{
  "norm": "rmsnorm",
  "qk_norm": true,
  "extras": ["capped logits"],
  "init_std_qkv": 0.0397,
  "init_std_up": 0.0397,
  "lr_head": 0.0138,
  "decay_fraction": 0.766,
  "max_seq_len": 256,
  "max_steps": 1993
}
Each number is 128 + 32 x the weight over its row's rms, rounded and kept within 0 to 255. Layers, rows and columns count from 0. Numbers have three digits each. The size before them is the row's rms in percent of the matrix's.

# gate: layer 4 MLP gate, 640x128, rms 0.211, rows 264-280, columns 0-127
# up: layer 4 MLP up, 640x128, rms 0.207, rows 264-279, columns 0-127
# down: layer 4 MLP down (transposed), 640x128, rms 0.166, rows 264-279, columns 0-127
gate264 099:110124096201105104114187082157082086114111106113109086143130150123098124146148174091122151178154130124080139138138094135129090169125172146151144101149196219115114119133106081146151146108090138118083148135118134153157181115050160151126125181134125109165109142102216073104107114185109165135108086165083150123116110119136091114121111137091140121083139168157132096099173203120063182117140
up264 103:123160084145172118130127163163125081110046150108106146148098113176120107123161135110112147076128121086069084159144156105144143145140132119111161123162112090153136103142083160109195114135202111185118118180171191126128122158156158116182146102129088174117100139120142140127173140173114100174059116190123116173112103123136140132101059109149103103096137164134164122024121150130064102168145
down264 100:120108143121108082144123123125119135122152079147166135113132131129146186149147123074074120173123149109139123110112101119143133160109069144187129145145148171126176137160126134156125175190100150165192142113107094175147149152102080129131099145095167121144119118113095103133094145073122247110188154147156175181075171069071135155114138139125094165094140127199055095153162079099114111155113
gate265 103:139162155144133152109134151102130115138098077157161084137101172094119188140163190087122133123102120087150137171165094149142086110123193144105098126096181106100176153110111112124126135116114131163149134130140147149081115163071154099206126161135125104084031135094096093094189059146207060185153133159114093154146099137137094116109119094108123097145146104187099127091116087112098158141157
up265 104:132133152168140146096125143188126111076120086104133124129158142140121129104069067124146159142081160141088134140113110120148143059166052100104067126108132122179186087059142131104164162135108171131149153096125112094117107091107136072133107119121140030140159093136186109104090187103142107199124137135144116117155102155139074148106092133138060113190150134158132167128091157147123196158152
down265 106:100140100181161092140157146155128146130153191181059135111140132115143103111136152156124154130142182113111099100107120142134120170125131159157160092162093209148137143163193072177237153138138115127129130172125075167143105158121149162122151067135126176109148161163090136113105122122094123137140177090101118142069154128142124102119170141155195200125133108118156157129118121203171110087074
gate266 094:199134124125146121147112105126061106078158044168182111161147191188170166135128123113091097097104138132173116101090098082126099135140147164134119152110179125136109209130168150092190092086136084139146193095118148151155141119158101136129134088056104160148157114160111110130171125146097153169175169099158089114179114124132188142141103137189170164134128139146111131127179119143096154122163
up266 097:061196099118091159160152161082133133133120150100109102150088156111172101084118083068081120132120138167149129112108116129134134114123132119140137122062118129140141054102126150150048089147096131118110108140094144072067137120131152123097117146211091174120107079104129182216144109152152159108082076169110160122100127157130102105105119084044148109098059155109117108131097152103138132156152
down266 101:133123138168129090144159160098161154097108105076135205148143128150112142087105168110154186134140169088108150128137156154158134114069107063161172082162123089124114148133138110137160147197109130116112090121147131126151169127122106129117106087081181066167196094132188123092120101110105118094137123087082092151133095175154117150184155140141088149123185125132130188185111115200090119048145
gate267 106:097133118119111139115161150167174121117161093095111102104135094111083134100130105153104124094169130120141148047139121130170091135241114195064123138115127145072107124085122105132107103104137152101172193156111117150120181155114071138078102135160100086161134070152142163151154124092141146082101149076108085157138058122173127157115170165085120134134124154164104200102125147119117103077180
up267 111:119150146086126123164166148225112126155107117155173142082164166137114127148121076127142116113126159095085164106109141115101077085169153179122127108188121089132080159099145140058142068094127116141137110163166093097122093138102120107135177122102049177120120147104142148183057177107154118063146156103124181139045133063129131159118105116129194140103148154130141126122159168116144134131166
down267 101:173170083169140152178110090077162131121107155127120128139081083090111115104096172140089123140176119123160121135178107102166171122121097121142112102104129133171119084146129129168161177182129133173100164103093159121148136097190106107074070158160129107165181059124121097078122107203116111165102114194135066128192143166095122159089111147147077129183118116178140182127123109133129098123171
gate268 102:114179110127075124080088072076084103080178153123136140121113128138115047082122200141138119156130146148133117106165172158079129128070093170117126170090172073138156127062084170123141104117127172133158107110145155136176115109142117149080112152143113126149106159094171091169155166165066176188141101109106071132129065119096127071118120136131077126147108159179125149141147158160100138139091
up268 111:116175190121131135151130149129114122086175134120110131194145093134105091069168072184091118194116128091183160094112169138139107141123118127111126135144105079076106164171130140104129137127156076089158126092164148078115181166149144097066143085096145110121196120107162117159128141109186096193148141085152149127096108204106163148130096108106117192131107079093136094130096129090170183109151
down268 111:150095075143091127142134136139186148110169121144072142069119212187161172142129135124098120103139183156128094170140168072123105111106130120114124115155116138147135075084074162134123112089088125154104139084079121129115123129129083111111174139103093113125175176128069142135104141079189153116134102173077096143115116075137121073110197091108070096079135157105124137158130158221134172135133
gate269 095:102163122146131099042102209159138079136183126127149143025115116079128157132143180121125189164118099146086100189144115105129154104210164096106116127151166173167136174141133120094100124157137143141150128108180143145162161152155101152155103168125139184099124121132155141112126099134189162090134090138095107110120151108155088091171121128108124078121059092105165137148146172147148070129099
up269 089:072173096156167109084092158160126143148173120137118098081136103056118121107160190094123200192119100165092111186134095090081139120174133092126159119118198150108138155144124136139075138137145175121129082115149126127142164146142089158154105162146169175059148102109124101100125120170195158105166103124136141150135155131105081083174093113115113102183046092102137146135122169166111085107121
down269 098:161122127184161117106124108075162114148102132093130029196202135128141120165138094070078138117131156121112140119179127158119120129061127177135138204173118078139121106086128088110144183146121155114069128126082140101133162105132110099122116155128130070170115143123095116120123088169095122161152158185100173105090116122191182111114168118207132084133131176162124136100092158146130086128135
gate270 103:177142130141160146148148149127177111153107150143138099117060114145139094132163164135107169078078102113120069161088138111150173163097144155120164088120118142113122110136116129104096183180135145094169180110086064140164176083063202130042092120108147135066161118139142190099123111042097115151118093149110149155107136114091135126151153126147140093110145112156128167110134140123171137205182
up270 098:183162082143117122087134117191130116125089131118116131106113130135089212133079114136128094061075175202117086139101134101142139190154184205116192179125185103121160167096143146152078167122187138119132143115153104153133192101145088132096172105114155165120136114102149136120131120157137164091115127147138113122081168101079120151200115105073136122104085139162126115138135120091150149191120
down270 101:084047152045132141185174136119124156138163107134140103105125070130098100127160116133084113133210083067093174144118126179176126103141142100117103127133093170112094154187154078120146122171114099129152130138061158099159127144119201079133094174137106121106142147127092169129120122102124073079115082119182151174087116106154129133084114129187137132137151157134163157099110090121125119061150
gate271 105:133105103140155116160123109127126122170091131163120127177125146102102117129069175133138125166134109124161120116176134111141109142130065118092121111094089110108149125163128085110078140175188159101096143118133099108195088141093122184096137111181097124171132119128089163081158113137125169173202157135072117164154079158141154143039088066129130192168100092182102118205182114144094122150093
up271 104:129099098158159137062171120119095123105120149076150159121161107144121137067120123090125148140158086141054135158144137110052117084075174134162128152158113169135110140124105183122195051064128133091146077172132162151106141127133128121131070141109106131119134097120172116114169135118129062070087112114147179082099083102189150124169130121156104126131113124100117163066091157131128096042123
down271 107:104130145117093114138117103178102144142160215185166085111145145137133143167133115147107072119104196109102117119087118125099112112122044123143141165125083127103131153093186067127120103166165149104111146098117073108156142054110102161116144099134097160107128137132092174101112109118095202168201144156088110179079137134141157160066086110167144139158113159149099128186160095125151159076161
gate272 088:117197145022147124104110129093117079074155140181140098083116154178133123081116109103148085143170134163142155137152174168146151145162113098132152134121105194186131122075101099129109114165137144176139192116109122119125106057098134090083127139095138090091163126057137151228104102158145112070139158135136137090137139121106167100118147126138140129113170146122135113133138129162171164170064
up272 093:126133171163111141134155178127133068086099134142152108132177151123141092136165137125171137154124147129166088146107089114143144137101120159028116108110076153126105093129114143075181116134123144114107130198169112170096071106186119155130107110086141157112129047152152126202126041115112102116096139110131141157176142202119132184109157086181170086161121137145166101118130180186131112118131
down272 095:151189129134118100102104122122132145149137073118140205129095118154114072138171130192163113054126097105102123094126205168123155146130118172092126161114178196104165077175128161192074134121144126132159108112092132166146129190098135109145154130165068089181128172162123109122130164160084094123120128150069118189089132144147111101120097183114069138091135131084138140169152107156106146157153
gate273 091:132117183153097128116130130088101141119148147097116139114099089128130152126129147115067140123129149081112130132166105158098116118102103162128129103076103166090100192125088133177098135053154173096171159127076152121165093134118128167153137130133151089127201103116078096091151143150142136161147117166165110103121100102085190110092104022120141109114150083143193126105205093109107091139034
up273 098:099074119153080120065138120063152104059149144133172153125160213136166047092129147138152107209142089140107140113186116088121120123111114148203089103155178104164154137103095146138163180138139149088132144119144137101148072193141195137094119084127115110066103103093128148080099144091133150105142150095121107106119102137120106086121134175128154135138102100140146129115080094068128132153088
down273 099:094100108131109108139128087117108085137060105114151150090118128128149124142129142035149135184138154135134112094120090152095150150148066199143139142095098100161118145096083113188095133107156134047110142105145107085221073189095180131185150136080109171100136112084134149073078123145124121105143153136117095123193103165129141123125160150166122128142147088061134129132171121170110141183130
gate274 102:163176119133112114136144082149159121076151142162153093101148223119121129121152112124102189104062115172139116089092083153103118156076183110199164118162105115118109190162159073102102152120177128144119089089091098099177103138112134176168124101077119116107118120158111172088098136126111132101095081124108100145150130091121085083101180157121135135124044113108192135173150084144145130112089
up274 108:117124160146147180097135199113108144155085059110109163119155133100127073150142124114217088152160179093120129225137146120146133094113139145111120102116111104127082126137123116112173129170063123102178076119136163146185155126125120111123120072130083153114136087167136073118142172167111153126158131093117179141126140170101140146108136122178150070082178189148140142177102161103070103077151
down274 108:122123143103112070064094077145138153111078199142083067108112129103120147108134038183081164099073077169148158126118117182162092169098139124127127118142138148119068134098174075110082151092144164168123125147087133123141130157124084164078130142107138109100120159125105165075157170094160172115144131150097131106162138140167159078137150090141114145061143167133134168058112169110139090119122
gate275 092:121099170120120075179112131132133141115116176107148126095128090116150130160105175172130132138088143119136128090130125128148103164139169111065130065086141132106147100085093052106129159134044109135147138100120038194146142096117134121109193137047153145115123138123116131147160121170147155132136139110170141130117107059067145084135121134107098154196065090183133179154177158145184095114122
up275 095:151090116155152193112131105091099113150150134172128146139199158110094061088093083117109097116113139109075119145112162183113141095105113168128105079145192118122104148166152104168112116161203160087069114076124108056094128166090109093126144145155100140131122096086139126130104116113114052138062110173156134154107148136142134102145095097109093150106105138114137094075064089139039134141153
down275 101:133159129143173112129121124121157150141149126076118160118115146115136126139120112111096123093112125083226176148157099119147115091136129072126148149089135098103098100086135079042098105125111152087131139121182102139068133139078143160154171164120067122203117119106108149173112059151185130102150142100161150146090131075095126094142120139087156158153061125130138142207111142123209082074135
gate276 106:198129116081070159135143116144115113168082176140099174126093171114124110112065082105163130163132140108053116164079094102209113178139170139130146109135117111126113167153143085145078185119160115148224112093155125140147136137088164141122132142175195100146104144144095146135121136141160152147185119135089109124105145104139005140160088108089165119125139138142141123118148124147082114111129
up276 102:099109133142107159110108135081068143128084089085100132155089101129164078098101157083113104101106137114095069128100068123113159133136157115161144108109112133101120171155067125146164167142121107088093128123141109098148143089156164142110137112113142126129068086133130105118157189048094150203059047176116106130124144152102155148184154152068176130123168124142181141140184101115153167196125
down276 099:136153086096143135126093141139133145177142227142147099127143129172132148134134121144153129116207132136181128169128146085112144113146134160125167117126159066076123101159158097130099104141146136158180095166116066139150090171129136129135154178146090084147216103167137181192144077194114131115177201123161149150130178129159129098106104101142111142171107160110083100121131151039139124118110
gate277 113:162109156131104134118108159119074108133098097054112211207152083143063173135150083108160145144127137104105107137097155047093167189129123160183150165084116096162126139133119114122127182149134134119124121136136202073134096112120110141133109102153184158161099104136205167081170098116172148095110137101098138143154174089101102173135110085158085138139138120136143098114110205143132124137121
up277 104:088074123142152135123115151145215099103124101120066085089125134178178098143130168150123059077136136135106117074113123117114053177133069142107139094132112129146129090200136168112112092086145093169114132126142125168075157116067142092123108157158103084114108162149197181175121117153074122071068136120143118150135173159118103135148188172121122149103097130136116197107147133137110142149103
down277 098:056136130117101143155161094152109170134136128150179125149146136088083193118110051130073154145108135130143141147134164145130151110137163094141125200079119122116152168089138060139142143150086118113116100104153196059189120129144111142117126116088109184173107066130152085103116202137143141158146124129106182119145115125188170119130036079147102130176166102127106098107145144142167081120155
gate278 101:121129131102102149159125112128177116198168133163090110112176083094139213160038119142123169128151145106140115068070157113170128173108117147113176093140083127110128148128105134168133142133200120114134114160150111107159134152107129114084139134124142113120122152148110130145120107139126101170146143140185127091100157126144077194147139073167159077153136156092067205087167080053133086138181
up278 098:142110099141079156182083114156120112107055117103113152122133186114100037097145091131120186085135136102126115110067117097133194135091107184186129079150149178144139160106211134166115145121126164163075084169126130160136113139157109111128164054109142128101129185156151130173116152150139103097129118111178146090145132116142195126159065108120176127134101163120123143108159102111086069138114
down278 097:194159218157173103080160165077139106096136143169123147142084138138154117101142149189135085161091120124147161148182102175125134122138135129044095108093131087162147135153111144089159097142142097111158109129142128098132124110144165157130104180144033182115171062115101140077119141092111181112110168176126149155093092115117100125098155123084091157099112111143111067150145144143136149113057
gate279 109:133188172077153062088125104102118130118087126106107126171158144141142119125154144163160147096099098077146091119115131126118112109103095135084151140153128096160158155106069164152175128147084113084092168155107129075133155151116172187106042101116152184107111163196146133120097144115098130172160058134118086178156134178141174091190138124130079169121163154074118190168164121154128149123105
up279 101:189138164133160150109106098161165104141146137128152165142129091168125138111185176141119207137169119048146091163082119107163094116119138168171132144123133168177088106198145112074110106161094136078163168177079135146173124106127177151089101130169172153094084121216163149132088163102102191115108137156148112100130140126156133121175144146115112125133165115140197121115116141178184104150136
down279 108:116091130069123070127151157091117153075098073107133111110121107070069093155110175094126142120097122143179140102152159179150108129148139091151147108123161093106124061078109128112088049103144103133133086108206123147149121187145110146136124138119168010108178120106152116118117107173118155089086072106132116127146118124113131124128127133128182156077114103120105159067112098162056130113139
gate280 090:168163160133079130131154173117117077168106147127164119142109119108127105141121190113129161144069046130135109109117115101090124121159151140133093165178198167123141195181113103128193151061096109115161101094051155128095146200118131124179150108111136203162035115162162137146121105135102135139139125107131086102099103127149100130164092101168132113181130107108134163149083164109120165095136